{"n_head": 4, "norm": "layernorm", "norm_place": "pre", "init_std_qkv": 0.0715, "init_std_up": 0.0715, "schedule": "wsd", "final_lr_fraction": 0.1, "doc_mask": true, "train_tokens": 104100000, "steps": 6354, "dataset": "wikipedia_en"}
Each number is 500 + 50 x the weight over its row's rms, rounded and kept within 0 to 999. Layers, rows and columns count from 0. Numbers have three digits each. The size before them is the row's rms in percent of the matrix's.

# down: layer 2 MLP down (transposed), 512x128, rms 0.14, rows 140-239, columns 0-63
# up: layer 2 MLP up, 512x128, rms 0.285, rows 141-240, columns 0-63
down140 108:451486456471459410511542503550528541521501419501434456550607629496446547477524526535557534501486528506416552594501542380479427446512499521539553544498503524506470429453468573540562454542541516
up141 096:592493493532459444558471458504459529497573495530473517466494468438480523510438502547386475451515455634506482472470578502450549506542568566614551563453528605524503538536616531358474482522475546
down141 094:434501518479565539504485456497588553454492441510514462595465619565536482514537400425446532480515506538592491502563557497470552398535501520444559506582478501496442486385567363464528434514504496
up142 096:500490461471540509544589515465433570509569531565495437535543542474473435527470467471539532563492509520584564507480473436449503507470506462486531440537524532439525365478422514458443468371546472
down142 097:475513427454501550462469543455454438496605543470481574545500489591590451471479424485520449483476504484570514425469453461564429423428545480550498525551459517592493441556481521503558528462610547
up143 101:501423563501489487565447524505524508452514426505574490574515445469439492411515496536507529516523541516566533427594490580577549441548456542411552540515515547595533484468435506523456480396369458
down143 098:469487496461527498393506509502478480543538467566546518528554448465522546528474508498459513390422495387470504441474565498543546501521483481427548561526591515539496478524473476518568554500498483
up144 089:602483529379612526433497520635563524442468401536428479544478497497431436527556473491510536427498518554479463525465480560396541490498408442504562524459482457491568495536442448544668513468483461
down144 092:486425493401562525383476526447434559562542445527553547523537500588426492513510555502420452552486536514467560507516510489446457550470493452528503524507433412463559421499496460535516476526547510
up145 096:429517605577456544603497595556495429489396526496509499470469475600378414491473513529559492471420486527562473414487501489522579509489487490482477573484497555517563530566481603581489443523518503
down145 090:476450462610492501463495566577558510544526474395635496486536575471449465523395544517457454526541434510604459467569418389550492477553522432540474551429485530463482447446522431518518461614523593
up146 094:478529348485492526491555551446475444599505466503499491448461475502445545493539471522499418498608431536450449535492478486526465500574480549578466543483492484504549538481492405541500548432429523
down146 095:555544458360488485571445474454481529476498540615533530437477579544459564465545467519478487519542475419547463373515542519541523548605544498467446537447492512467465549580474500490551558559581502
up147 095:494588502490454567504523541586529513507495546511609505435548475488539498516532542479451573542472501404574669600468570475529526396474473427515412549502454448424450407558521563510504452499490526
down147 094:523463457474454548511614505509446480481505465486415562584460489458505442464413525508610556446562547517478394509563436522507456591504481516465498502538497505499500490447513459552527539469567634
up148 097:382480524525490460502475557446486501519460551441542492595490497486419482572501527504538558560588516449550504599459467487510556536521444471455495511499521508495537557526603496456526496448425474
down148 100:447512516586453478494526541502484458438565502489524401559553419495473490527434554527532589518530553460523418539476390530523424518526541559613472514531445521485552547491521515490530542482441476
up149 121:510520581494559527552534609535470529429495593502395438440537552492524373455581543417494507502478644539559504492418513424400505578485467575433581486522553501524430491570545490444449604474392472
down149 113:525469507538454491561427407601498524563508473460488533564529588502532427476554480539525507577601552580412374492524497492403442535521580464577535537520494479488495437549494489553485507466521431
up150 108:532535503361409611517483547514407515451491493532489448504494469469553408576489587464556450465540514564532512586541426457500574435433531469498525479526531490413472536420548468475510473462543510
down150 108:472456573562608454435567455559532483434490454549532553532486444435495472496480519486533470563475426511573590573470522480470453505498396513433504426495430633547522471570456494514587550556553481
up151 098:529629452578426415614434520492525524493586529500476505455522569495500509571498518495490509471493560522489536521503427482563520580486507459469534405496549411441556551377589479525390490481482513
down151 088:551470494507403489403409479618490560554545522407544551481552549449463479509473606392393553449476458533533504443481565568464487492541540541529456473490492450533499453445475604480457499525521519
up152 116:503551479449612521470572502543498549528514569477529486450424591428461463628515509518412471559497482538445466528501515511562497539519446495526495404489452453475521466559553532514500497520560526
down152 114:437526497469459473529507521562558548509546547536572506524456587571577442497464458545546479490453553472574472573483447553461522533444493571542426410457386572503545493482530547529485420570528588
up153 092:442534514582510525593545544440498543516485445521469547482606513500474551537488511503402529511479501462525531497495487475488485616444549436481499498526431459397465547380505525524540466463491506
down153 113:450516491419486571499470519477565542505435564550583515503504514533486522595496433539444465569540523560600474426521497474523470477606496419519475598387482572539440467554445476507426489512420529
up154 095:568525522568490509474569485478454567580452577555516490528417517509481588498514516506412360489515490537430551440451382497503411530523563475518499499509457443554410566546503412507524533441495489
down154 089:540521520539495545480465451508503503520577455451434523538510496436485378518435470466466526588519515571468491487465474475402558520460564425540507490548428420482528596587487546535484443478520581
up155 103:485542459470552477465449483516597472526456488577469461601567453490441528445517627489404515447534514461555486395467476480535513556552468454514573505509500536486580541465487529445536482490425479
down155 108:571492403490524495578501456512438485504562475570502496576522527496455535468514629457467592472500481496515402469563498525543436533446553428497609540521538518496602491481465521509516555421500486
up156 102:481539383600557498606474432503486521468431573519479553539461517512436475532540465492447431525471555526514491538549461550482512437478475417495527479497502399450425566502474482546459546487361453
down156 100:436479487560561543505495527493539512493486457467468522509436535503529544594527535528538512537466517483557443558605498435564476468549473555513499492516398485483363502465459492504545578536335495
up157 092:562540528554532572505506487563492504536487447428513545582459464536469527508536542516418488592407443440423440532447484627416591493396438499459514512497411514509535463505507461581528548498537478
down157 097:478503522435488475495448451508517615521515606406546558513502471520534417493441582584393450426510481537466435499592560519524434500504592550589507592514478546519525484451529471490463426462559547
up158 091:423540567501573443447547454498454474456466439555540549540478612516534552536497458481469533526429491484539506536464490499533412483454547518494441534562452614550480435485524491526466510506473497
down158 085:487542510508523468512465445492504458500498451597518537539541509513476433452512475438496505521442623521521460384421593500485461538393552496495523547492506468472382483495545500470448532491570539
up159 096:527477496490442477508516418500452509354398464447406461602546492538507516549533461469557576410504496495509548546517524537528420555564562468458492544399507533533470453501478553573386542432483548
down159 099:458455452396551441445514488512430520392397500508468433427593521456482492544467494559569539478497501456526529502378510609565482491521533523451496512402526508550560511511446506467481450492395553
up160 097:494484466482489507475476518503373547509519450629485454552523503463543498548466491465483529495482442491479522456541459628515557606379526465520493485476424555445557523441531622538477481497465572
down160 109:546416433515510483550528543565518562526481465507485432511575522448431449456536447487495528474596463477514488469363499486498448493598511447505470472527486448520429428488592471525513420504484531
up161 102:543560518523570621515543510533540463502579497535500518497519444525433494531548443438381579495406488597504512536430553582435480507514422618391505562476527479431518482464503515508434413487524497
down161 098:531549487455472518494456556453518533550561483451436536470395550513451496481466471531449500470518588437437522482482508557452478530514536536539460466485498577453526575498483471453497504600496509
up162 102:563515530561468493504538488444472476457525497482502598468490499450549515519376524568434419438549481400433392604571506529477494473464557543522493512472493582489494516549494562471503442495497510
down162 098:476640495508427447459453497513522568492399536433469441485518504532595504483449509415458480516517461443437459547534532500509488434442611477456573513556489487474567490434502496534506548451482467
up163 096:515495549459439544423556577472487576487510474456455545473397499523481609605528514442415418450490466523479508458416509499470521475527456545456503577414418538577573558397478486450544544412535503
down163 101:497557534474563456542449450554570567476528478470515360463525428448472545511426506531473516571556570458446520521439455544452466396508441477570415570507407541501536498526478439532513451545452505
up164 094:585593453506460553394483447505523596475537461560501447540552522521387502451501543560433474468417534488455477579521423526513500499500534495541500472570569440514590452528434583597513525458495390
down164 093:532478567390536521618402491522443431489416592506608513548545497511528535578477516449497537466539484534507461478464530485522533454509452584450483547557478537539465470555492428582424479507601479
up165 101:536535498520500495502480459533483501430518484538494510561443537474528532559582487481467591523465410522568510401454583590589504490570439478544513488428561497510609515445517464565418487480568542
down165 102:497522580535485533531515517422556472531485486500497487516473603498539512502431518500560530438363466510511417596543533442450450474584556563553578417511522587493522475542405490461530549506516490
up166 099:530540505525513586423555581492518483494567499499433428447474372553522529459453467478421552502546509469507547445444603576465520496458494523365524561576499480522573561484444542518476475432396516
down166 104:516540570528469559507517545452552484520509534576501437546513430537459523585410451492458573531483562512527510512503424445451500524360476466465562498372542548478509498601445527561503547541556485
up167 094:381481484573467481529557504461536544586440581463380537536493518483526494539500489523546506534461455436575576516468534561471535506482417398507527548577492496507547500569487464521476446422481440
down167 091:601582487556511464452471571441518476466437454461527540405548518422514469501493543440409494488456385500485513488530482489576391555544411497464396476530537557536478470498547550537556498595546577
up168 111:554499535431513478589458523560510541418520490508475485488452447631470505582526550514465487511481620470583509535457502510466544498477558480493508508419580557532469502439486610462518573406499535
down168 128:508498473498417476509544482547416557566404468490509477531445437554410466502544551424449517530552504441551464505439571523441540383459453563466553532534519497482449561414479581477523557453532516
up169 105:492554469561466470586539483478518473506427575565532465541570511502499485576537442510563443565485458562560502581444485466480533528489521467446601546628447572425479463501497471513438552501543413
down169 099:480452480519419540513506519569439534491531444581495532460514625581519586489598528495538464527502528469434432440530419533646455443452569554492464545462515493533458544441438440552458554495459463
up170 096:482608464492516501585608513443490468474479520485530475513487583478478512517535454593520577459511455573547543495468510499421556505484510438596466479501456463468489439476532591574472553537534414
down170 091:486583487485496499488530516330487555434474483589489593518479422491434505494492529533507482610587558531521427507549467497597435438527496500463467493485496534616521491537455435440536533480447513
up171 102:666571576566413366624499492472517507476515473498542467547504493565573523523488556590510487506466477520621551506426432426518530472492425477515455466503534530411438528621432466544449517456536476
down171 109:553524534534474448501455545497513436467499435496519500469483481491489527519521559495459496486478492430480524623523438475470477494559556452520385382461470483447598515561547420411482509534500466
up172 104:394481507513432500535595452514509549449499531473418574526479567570580470575458382548551451459508478437467486519510524478520440530538538563574463437521550486450588508416463516562448431382511424
down172 101:511438509524526515534561519461504497477427520356464517511599560504547478494531538463410429480644481479508462455585516488452422561530480471471441426551572496499546520597538507461499500419447471
up173 099:407495529656484512486593481498417540572473454538486486538525505491569505515550514451521515447557542406598537515475478525458506603525584521414565439406477475508623519529594433434554415452464531
down173 100:395549492524544491432480564533443492407489506485547582500570505451465473359583478449532477469503466535502567476408484513508530499490392594447441489456434582564441543495509466480514508502574524
up174 107:491537492497517523531414527551509494518475475439477531454502558444388473482500512542473469490482537594385554470399396452579546501493411569408532458469447577429473566528484484514466528426478410
down174 111:514478499514482541478501512492559513594554464503581516510494520518449638469599435543525508501484568562455440436446516431575533509483531432422560482529533485534445472409460477547488517506524540
up175 101:558525572553427476490479497437512489372440512506554549639507570448511588526493505542460528565509520543527559491499580459503569489470484560436591556502497509451543451451531484553479580445457511
down175 090:499528498509531513493537528426520512536519438479529490457554562562463443463538486523550545400502515475525444530421545519579530487555546601484534567513438422586431480488530565459429419570516502
up176 086:503488535491449489463593495438466473504545502490615536563519488436572550625520453362480493414561440534513438494472497497443506514557413498495544510414464473465519552572523613462452538466497476
down176 099:413536483537482432514487555388424494387519571549515532535467482531485530443459569435452489531528607508508483539520517539499493480491383548419504493497462541505495451568580489467476541624562458
up177 129:611454514414480562519595522421419629460438383526531533464614553466479526569417437460496526531559425448577423547532454507466550476551533570453512475576505470538483558510525544451419576506455468
down177 123:494506485482553531500468503321488518477471544429435447535488569547493485640493552550464501505514520432511408592548419500521560546454544411440539519496524547507512474413558545503517451488539470
up178 109:501435501479515562357561495521492444525511476537540550574483542560541444445499447429547511464460595502567579521471515431521483436403504369434510481495491458484540540531495432492520471540362474
down178 102:594484461504465462458456513542515499488539503538512495493502497400436589490532467505523592568523516513568447420534528439502481454583506468575514464478381498413353489526473420405467508575492443
up179 118:564617442539473505528528538544488536529492509558541426467437466476561507466564514437352499515509482391548497583544423552462543439496454564486559504559514479506504500526607494504513500526497452
down179 110:476500391477559529562545463502471509480489497540539595567474506474561530498580487448541510557525496537529519493475379509505434529491483477427505556431482471476574406509510613504507571472483505
up180 098:556563466486394495497520598447474463439478536494596461455488496492598509533562544533515424474477485473568557653529519513435505416519500527558569490584453522491607501548455497560506483499592487
down180 095:471489481507588464385403489507462484551493456585383577523537515504509513486508521453546533447567519515440475480516552468451525512548538474444497534501455380420587499514543491459457566461563561
up181 086:406500534534465623545514462508385484520465556546488550622499483489440467479469414462534516485486511613468400463555535475466418472545536473398381425458547489552511512550584474453474569519561591
down181 089:524492512505539504466488529451526506531548430561442537502580438516458477479588533601555467456466612472595481483581473532518424547524510462502466463438443459461473519500376452358519576590424638
up182 097:567503481496515567423527450528455529407578523474611491565523486453506458512537544433457542437521492464469510560525476546584528522475539504483419524477544527506415520498524428532566548542384528
down182 101:526486464504534490478421564452395454544433516486527523558586470471423522502493513454416536595509425532545506544459616403521485579467577452504392505528513548546506437517516432519592486575560484
up183 097:472507525456455606508453455512490489473513576523432483467473577435511441562543498491430607518535571513561439495461539490582529493495466630447450540481494530457524500461509485638529521512412466
down183 105:479443537457483445510475501523434512528484499485471424522473505405418457504483407510456473528508499447571487526440538484517504547503432523541482479467579494536415520514574463514615524582499527
up184 100:613482461597468559507456531516533448513481489597456457576455477503469485475464470511511510555557439511556442488433453482573500556482538460569601596451408534538497458535470588518443503415413512
down184 093:494460458503602493431506566447545580479508444436539526470549508508519498492503513476479495484453567486560488505504550453416525522562476450546493452481474509533513518555540403448573465474565524
up185 097:521537395480511554600548444601548552560459467487486577468432546517576454509543493482520455494480484551510438482507467492502483465528554481510490466545560593558396556515530492574488517478566444
down185 091:554518487473474517366447557523502464559607494500463484502521491480555515487474446536533493404428459410501560458591533564521423488554495476457566514508514482442507420492455415388472437532435538
up186 087:552554490595565480460502541522535489510504480528427498426535497417431436489484499568527506531522459562592523475441396569486561453477472514549478477493545504475452506498498425541425509483535474
down186 084:486586503521485449523489410460432501525496558478543560539510488465451515444547517615441523524498535539509425405529470484504416514449563491481474441508493551468500440567391510500531468553456487
up187 096:513406570486520432447445477425505423547466513546466539569580515497517489637485495498514527488436557527598500480543617549493456434516450507516527539452473516543553477525524580488557489528433469
down187 093:543464439481471539474480560456516588526523477580466500574542577502512495472509516548492628597511591605529416497555563398486430386472454506523470520482548463477463505548543510514574581519538534
up188 100:519638497605542441582436445524397524453535513480455567607535497443543519422526488521538511444542520538488489438506563537542538476507392564401497467487496476510592524452505489544489482581509455
down188 097:528496439452498547486503558461546498515537492524479522429521489500461439527489512463410515454617545513545524449507537462427508468508513466537542573528441446474563482505521498477535441517602545
up189 110:429506506471493460508538526537540466363473504483398482481468491490546436490507521443553464488563510447537627505497498589511514439533388474391419519544503493556534482558572553527491544500500635
down189 106:549543509607433506530522446582539578563452437461441549536528535512510526463433583460542453575432452484445492487532473517402475514514463494534452591651496552521559429428520591474481532498436580
up190 102:430508513529436552496544520518455513491490462536524478438484542499487419647489462443535538511539454477516431483502451456460584588421516503519497452442559475470593517487489578476466494542563596
down190 101:477586512501474493449459532546443408472439577509493515479466536516492487445553476498471551439471572500587612472400516430485470461540424522494562422540433424527382446507508539510537530522508513
up191 093:431573479499498434515526597515546520519504564410447608531551501561428447536541538522431501533513479554550455467431585479449571465563541500468535472456549506503499455486458448563500528506520430
down191 096:560549591440493520502460437529468460506495539482492622566416384478529493523508437568539455495460460451501468466492463618546603497557509480509436597494553448536458495443545597470616422553579488
up192 098:596536546477478427547500473527526537470465459560534518595553471511553482491559411493583455501500497474499468533398487541610427548450553605531413442498497490572495528534466504464572554500432549
down192 102:504563454460443459482419514469567498504506492486460487477619536482463601412515458488491556525511543418466466541436563460452526496490392515463533419501494497513524378485509482569430542487516492
up193 094:504439520505551520509520450427461500498390496586421456488549510413456518498556500546464518526538475522554575541506522580400587445456465471505563506524488556475435604509508501448578467527432438
down193 095:520507515490476582576645504449424495536496447524443557476515477484481482529460565480496409558497489430510515585539464439554540491504569457508556555480564575507344499491492477428513490531514548
up194 098:602527550530430435560509503497567549552543501539513516574500477563499579512516469552483480473480474500487555468468522532462505553440435580440495503466448480443529497513422523462480566486447409
down194 108:539572470560579607479561550479346472528541436545427536463487548508485460533525503553463474478535501549556533436451546452550461443563512526432455405505477409531475496493468485499510481559483488
up195 093:580475446493377535488508532554479551501536547516468485458544557535572537456515543476569416490483381440539513539559545442554477406489465488512524499519519576481502512511445558491480609397474500
down195 090:522524512474514551419470444529487529509507532465421527445570429502493510466561424524463442636533496544472430470383569502499440460546417526505497556500526481539534492440540532553546504502496505
up196 096:367512479546567542458532493521466487517495590502569473537524588439502560454476496527434505494505391523540551440552522555599562449605486572416505493580560493460574500508471522474470465524423411
down196 095:480369458442558513457357494626566478502546558488471467457594542455444499447430538471570516527599520588534475524543474454538490522462474467478501533505609589579513535484595504480444521487429499
up197 099:541602445550472463548480513518509473563529535509389506481594504475485460591532548473472532537438454566487623483461431599496474454530484536504438521567517438525508442450606437534475513486498462
down197 096:609448455460548552453609493522493496476512516540590492461524524421478583466487592551391578528538484557492445489429588496553460463494526443482416563434516502471477533447393564538508536469511580
up198 113:499438486414649521452495522461506508429476534497492432504454461548487436572537416578538555495454523525502578501565538516449524570494570516546543457574545553476524565487445530490410519433504528
down198 108:468521460502433520431598402600415497490557469542495513579409472530598514514570397461450439510536432503579482527463488495521477519368496446528503465452467449472553596413547563551541492514501550
up199 015:433514517452488541546513498538507477504530515544598479486549504580462517543464443441400462482494524528526472514475450529471494528495597543488424508429531529567559530574568549560462526418467440
down199 016:477453488565485453447508440471495452556510545498420548492614570579424550456533499475500539503482430532480510464572562485463474443467462534542577500382456515438409488411508521473502432469500573
up200 104:515475442519480599563539511578464521483516493445449569480499561522523473465464545496504437529467511514528472586547469432514450555659512503564571537477510468474436491500513509530486477426475499
down200 105:393604515622486473399564529561545558547508416555507529490551434473471520539441435509469566425482504512518518490525513459432540510595467517460461485424569505537576477407454549537505486523451513
up201 103:512449601527528500568538475488453489481548506516554457456389553556559523443404472430531569506549471495558526537430407607517581570499469514446435545467507475374467490510511528566537535487581473
down201 091:498463560469632461494526493431530505457434475477537543492503427513437510463490458596492530465540642480486526588543497536510561514490407485518553480481473555514476496480372517453484434496428575
up202 107:380511473517504495512590465490496594509479467589449511534486552474542501478445583430450508516553523418492501531500424494525448400556522544551546522601519556438501530496467554530555460468549479
down202 104:590546476499501437577439458425509463453471430483474483599488469558433487554451515574595451486521451531547385487509522465526495450529509568581479595511401577512527435483513549546485498462496424
up203 103:499470515440484499495519526590487467489532489553459522477572486510432551399538487467453489538508408569443574581474395524411522565669434541507567476483549496562535489467553498532494471509548483
down203 098:455452544592491467486594362520500588533480457493517498468514398467451498566504485478507443549489488433521446482515568554403482524477580451487486631492510459495492488416560541527446460457466495
up204 089:561484480490517454630487458450549492426481411456468636478496603441495488529493499523460555460677476554531469603506487568475543511423529514494441496553534410509490539510552507522479393473535524
down204 097:555551474568578412483487517423524508451577430484403541495503547482520583493524493549511500514604502595389468513513470561505452532493461539580617558554450407413497450496469449600552463503594475
up205 091:451454478457607540498388533528445443550523540447411496448516562574457525493549586489514541525539485572538601447412526522523683465476518536486395528494544547485478547475523528506423506522565517
down205 091:486363510588405538516465441465521466576500530409543492494537514501499483519487461515513465436569518445617523448500457504480488372387579469464505465606532434432562493538553478559498499589604460
up206 124:536529508450556463517442533415437618465546466544490494470577491496537501579446407485473443451461490510530429532452454523546536529477543491485513414480535535488500575506519528529494562558473469
down206 115:535498439459516613381482498282516497504506514384464508524449550497467531705483555500454529542542552471540495525552449521455531472527562454477514601504494548497474474464515412500453467443590524
up207 091:482460542504502576469467584500444477571540536458524498563538476519538480557516521434440498450533546484512493475529507430516625516575597480497540555438579575459576465438490540540486474453479541
down207 093:482497568491420493509487560534465489411472499545512487469619300480523545478533558586415523466513474474558509465492479582582515560443475549454384515559477550477499502471417560472503429571489576
up208 103:528496450542527470401536537546585517512487491500474548540469549515488475455526454539466509458412453555469496525450442457489479528398459617581410394517486504466505589574514481440517547425497428
down208 109:496515391473573493524490579469565616550495463535520428549512563522478494560468457588476586412491584590471448446512536509586426344521496555535519460473486473504601499477547530542461535441512507
up209 093:481448472508582549503558488508406464485527490452429490514465510509450467508449584511531534419530482525494492573540475484536534558468578420512472453465502531508457467569542539437557470428511488
down209 090:484542520498501444502487412477598506497561650516440431637539535504527491565573527528508540470395448522447447503541524557499493482415385520554409494403412418542522464565448521453525395513532520
up210 103:497442523621542503514433444487468450521509504535449455463508492488447511469538474478589476455448571499559388460524488523508456478484502484541472533476415555488577498567468522562573509476481477
down210 104:447410485522434504517496512494460557489444568429517538408577550547517536523463543468440559489533622295501563476530521571587460496557506463542523433563526473486474436521518513450556507527485521
up211 099:386510423548515505577578610556451516452488498456475482475477536441495395460540484492564499473493557468517563504508561466524570471491468426540522461523620522517445492369562527498491421466578585
down211 098:419484539468537572529502436430568496485466486543531619522540451397602521488530434561457418328458447508521511414572431512514513581565495457476530466563507495504429524531516443454564372529433494
up212 099:459601575513488427466496435486515464402466478577421462499439495525467457484551543459506521525457568521539400415468506428426478540500453506570501459502527498619524553564525573520557569427477444
down212 104:452502464457528412495541430456445572560622498481494512522483493454554544470510516493531487417568479501505420541617470419506503533529453534575564468482443428561483456572506579590550449442470449
up213 102:461543501580605461471437485472498448456403461418509449446517526474488494439511487526490431484545578442438513424462472541513591465489496609468522586453454477497561475450465435540463486462534478
down213 097:531546490414425495455561496537505540497496632499436455493492514542475583451533589516548430509617489557505577553480497398564531473490485578495490487562476530468481529532438464576487464464473576
up214 105:563442499552489501525446583512503530507463574559507559491534563501492531479476496488471522534453419513558605464459664509537480474531366501439464541460494599455497533461465518519458465449528501
down214 112:540508469478476448565557538448551574564531472574478547552426481538456474526485469420372519493461467553474456438534580497465585592452489437524542574533452589442529440444515530483534485571517430
up215 095:469471516505512566535514502548484452503474469619479500425437494469564543530418499492512433445456384545515520466474482453653567530514465569470407506537554509514414575543406495532521492556541485
down215 098:484465519488465584437528475496426512462463486561438479461515526440499518556477482449449372487525432557518619403466500483590513488533477545491394536569473439437393473531544550490465453600495498
up216 107:598529490428465491526544465460443399534404507443535509542507595520483483567494509576555446482499491481557529465504447588485539558477517503396481494423506528493479473591481633588611502512502556
down216 099:501405500445504518475538377466492544505497622557480487651514582463530509515502517440597452498547557515490437438470514456502449511465497532472506479537374526445410457522544471525526516479488468
up217 092:477479498451539472553571542503500491424557527515543467470532479459513468455446498399533556453491481489611480496464522552461518466500476530504452621545466503530455490444468494497618438481510487
down217 098:443400453524403539642510538499537588566548535423534423433537565470526494522507506504508507583500458387487427480545493460530448504451502395512469496437501459565420456554528492508441534514503540
up218 097:485551425506511504509515591451525459571536464461517519487508499500522540527448462507513498504563528467516527417477471452449540505442478539506551465625538513609553460508467483470465590405470514
down218 096:517447488444528510510525531332495502449510441454496441512482559472495508450488481475486538500535501514381473495567491553495431516466511439514561570458469533529447515540435424477502475526539502
up219 094:502397593464493607517496503496426428562514468581504519398497492480445577610460491503538476533554478534470494511553520505448511515557486570529509583583543480551465554454484429486399437445554444
down219 096:484571452447565535438501462418469440401496436379562553488540418526364412559569491556552490571520562472478454553575584526481458523565519461487479553530492581454510550503487453442484491547481554
up220 105:544490505386597583541492544498524472476536540556524528429442534543515529551489458541527381556576493508448490508546493525551566478515538562464459515509488571442497492456474460404455524438540574
down220 104:587549492472437470447581467608395552455503472463528585555487482508514518481578493565450465552464539470522497510489532554564518569467443554474463502583480477427556451532471429461448475566433457
up221 109:481584488480475514410533553492535526596494529520517476530485484502507545582521461519455505478408482557472469535407513513515531562506488560471520552549503475312527538494550427490419504478422386
down221 100:626455543532556534554487531441441485454515537472418487463555528504490504500524455563547467499509434574460534457545464503552524490486466488526509537537505439554459397538386525483513482463516633
up222 090:513504454509533475496489491521484488570407548503515546516466548555495539480481460418493448578399473548562487558497436535501455401528488515467565534473503417524571450506536620507451508544450457
down222 094:578419464428490470412376529525488437451463551501503427467513488550520434443402436492547465559567504570555478559532496560472382492549566567508489569466483425476507481485562548496357512532432459
up223 092:454467468559454527569386500479527470504532564572629496493489522506545495473482542491588450490525531483543408512528432617483510450484449387533576573535533491437551509464495575488535472493503394
down223 087:474459442469549507522503587427495464526494496582533440501414411424531496514433501437537510553465555541587445614491539510536434493482422408455531548465509467588511486503519542423512519506509522
up224 099:540619583504633519546462467417569557428446473540540499544472501478490498454522466519536513491509482533493570447508474640558490539464456490513492514445472597555485589548462536564454411526540485
down224 092:487513497533463535460571514357660398529578437491523523485553472447461522596486465457427466515521482487530508417538472462461549546508565469497508565448519494422504474506446512429509505491488515
up225 095:543503502466541481467396435490508610475470417528504520574549555472480545550442550482481486519474595553566498464438491645492512490561432466448487442559597473552444517435531559560521547440502467
down225 122:429443486418482517446520629327465425523574543521512491544496496572538484533485488489439481485502430465504414508549458555495456464511556528500519625591502467490513524514515542511487401552512452
up226 112:545499365489469479554606572501455510518497530536535531450568557490443416567487541484506485512465490598577547480402383538461427499456447505547464598535570581442525526488504499480518514489479494
down226 113:414507474495502520531505564580587534487430481525523448495581511532501479509500553467456439475525503480490577502578449406442479507507531435508348448502516472501499519504450521646468476492445572
up227 097:475428591525501453511606504470462426388469605598453536517574464402521484522502495479501522528558573497456522425397528565481489511522467415546514524473574603488515433458487530495444418470528517
down227 109:538440618538489534593490549514480511525533610529517475535531511532561592472544459556466573526556523424437551495518493534425428515509459441550527523539509514492482537474470476454437447511486542
up228 102:441498533474521529529562456481608404498432408496404506559450449501440444557488481451500510528485514430585544472446538538483574507568423625455546490540518450446592523487406492520542449503408484
down228 102:536480504467575534554529536434565414585498531506422613527526546512488395448469549411507464467466473486420519536548590449427505521537537518467560544590469484444454536552522486473505541477480497
up229 103:491430542528464431518562492516545448439428561594473485471443558438527525460464507483491491490536502555502435538552453552364463550547666551505609500510557563487471460498505560521479547484537573
down229 102:460498480540570506449459495532468481468562530424462469479524563424563477488493419479473472537522514499607420557474525442482523369482530519515540372482526507499448540507452458521487500475432648
up230 110:509496550460500543456505549491438504552414484513441431412557598603442371465534480485504534513600556597473486515563530575446459494543513434579528502527463423465554519477524557480533524466491438
down230 104:589530542588515544473592546476382460575435506590456549546541525510423499519467507491537477517479470469552536514549566518591430442485391443517509559503502409471494500519518549563471453536474451
up231 100:490469462542507420578494516507496527467500512577621543505515461432566499593466524447477539458460434479606537448405446455468503494539580476494480416486471523470492483492535452535530435411512440
down231 106:436510547494493519497611534417455510510544448554525539501563487483391481525470441479482463442449535487470498471468511516542496529487466502542404490567525486444559529431472522462466439516457547
up232 095:468586451617575558509494553458480488418505458558429533400527475589586516476446482487404555453547439436555588415496537540544536536416559520446565483505432567514449471478453530549557535466415481
down232 101:480481487365469557501483486472459493580512537539527501485496451503486482476404534451507414570426516528508505488480455510476466538483548511434520474524500563517513485568514486490484457546523509
up233 097:518492453458587540603478532498487538485450533512510463515420434567465411446516670493493600490490426491553453530514482586479571510533529451430530453479502438442556527528479612596521464498473459
down233 102:468485469450470496507383554535423525489520377552487491436424412590477565453522484486540484573453535537582507442471541611452492525514572531411478557469475485493543500452511451498500564538538514
up234 089:571476550464462390488463524497470465547464444523554530478513586509370538508501505384557576576462536515463494550466443532455439449475564526384537512463545556436504489483541555486478554490593558
down234 096:573492465529482465484384465468494379602425400508428565431546571447466456454522520566520556551431454446523486487483537476516472519482500504474497445493464511490508479548555463522501524508550616
up235 101:449520548570522463526529468509514465602523441483589591509616467428538489426430536506483488457475412527541440549453555578489427508576485488476433550507470410552467436572506455527489542469519483
down235 095:468498417532468511452527510458403501528497512438488537630436522518440518535505497521431446571423515515514524522488468480447514457394525517482509509483471590415506462457472521367363460468477492
up236 126:538502454493489508567583543540442569507533605501415541515452442540467504459481568467477546558453500503534493495493342489540508558438522581528595489571454451598428580544562487531448476432490525
down236 121:553472496507503510504524581558464518522522541538432423532448431489523476488441524436538564509503527553413516508532486406433499523440510431511544451429441547397503484470524483471474522484570535
up237 103:447568428512493516506444466476485479473546471540606596452483536453515431472553633456554538460466499394557414515463520457544492455517401480426547561585502425399540490590558459455406475545523486
down237 104:427461393444533609450572482511541564534520404464561531505459504470464453515496443492451465531480439452561412488456453461521567518477485514465430511456559465545483487531599571394471547409405437
up238 091:536476486404568505491542426635482514535434503574527555542542460545558451484505554520496426515483447533514451544543470535475554447537553584469429538606570446486476500563515572493516381441556450
down238 097:534475560551470483505549573504383497509482525478489403583421465564525457534569544433480427486500458520519462527524583547570399538473497526501446560509549484435565648570455463448538501437483488
up239 137:484487567418504467505520494520539524512464372454451480523564551513553509636537451471475481506414508502463423573504441538440523501532425495439533468463555610429539434442498502442482624455491526
down239 119:521501453451492453507465521540439539516540481418508446532502564515502405463462447449563462527512474673489446533490491441481410464562545594478497443561531465533449508506560448503523530484510481
up240 105:480484472437511502488550578605522498558588513536551510498411494624484534461463439477495451415525475477633521571483467525449442506524511541486489628603486532434511535430468518501502425390425445